{"n_kv_head": 8, "vocab_size": 32000, "activation": "gelu", "optimizer": "soap_variant", "warmup_steps": 200, "schedule": "wsd"}
Each number is 128 + 24 x the weight over its row's rms, rounded and kept within 0 to 255. Layers, rows and columns count from 0. Numbers have three digits each. The size before them is the row's rms in percent of the matrix's.

# layer 4 MLP up, 2048x512, rms 0.0874, rows 2041-2047, columns 448-479
099:091116124113154149170140139124107146132109115103114109160123191134179167092128144153094135134123
105:084172121158173138084106138147144121095173141154157146120081127141128141112107082084131095109140
113:147118146100159124126132098127129114153148129100156102110118115125149090126101093141118129119141
107:132114131115117147096132167116095163176087157109126120073105183150144128080088158115132140155136
094:118181106091133116139158147116130103136128111119089101142108100110113151143114185103129108122134
096:155096097114114154146093130150157152122167144120146159055134117140122125166196097157172137115140
114:121116126131134098111145137150144105102148121151141084118085129126164118084104145137098110105137
# layer 4 MLP down (transposed), 2048x512, rms 0.0908, rows 2041-2047, columns 448-479
104:090103127134086124118145126093130100107145148155114137074137135168125109148154111147129154126175
099:121133149141090098111147107109123124182130124119145138146146155137104133129157104140123138172082
096:138130155196122155114114106088142081124174129164143129163129067133119157163097132091100121157124
117:143161076158096118151126168102120112136174128127166095113123083112117132072138144108131102117141
084:170095152091145156166095063129132117130145126155118162102152097109136123131087112096123129137136
110:112123119133111111131105100104152127168138190135145106122119107144116155103096173106134116114111
105:114128134117170120153129120136141121120135143160130156112144129125144119086146078164161104131104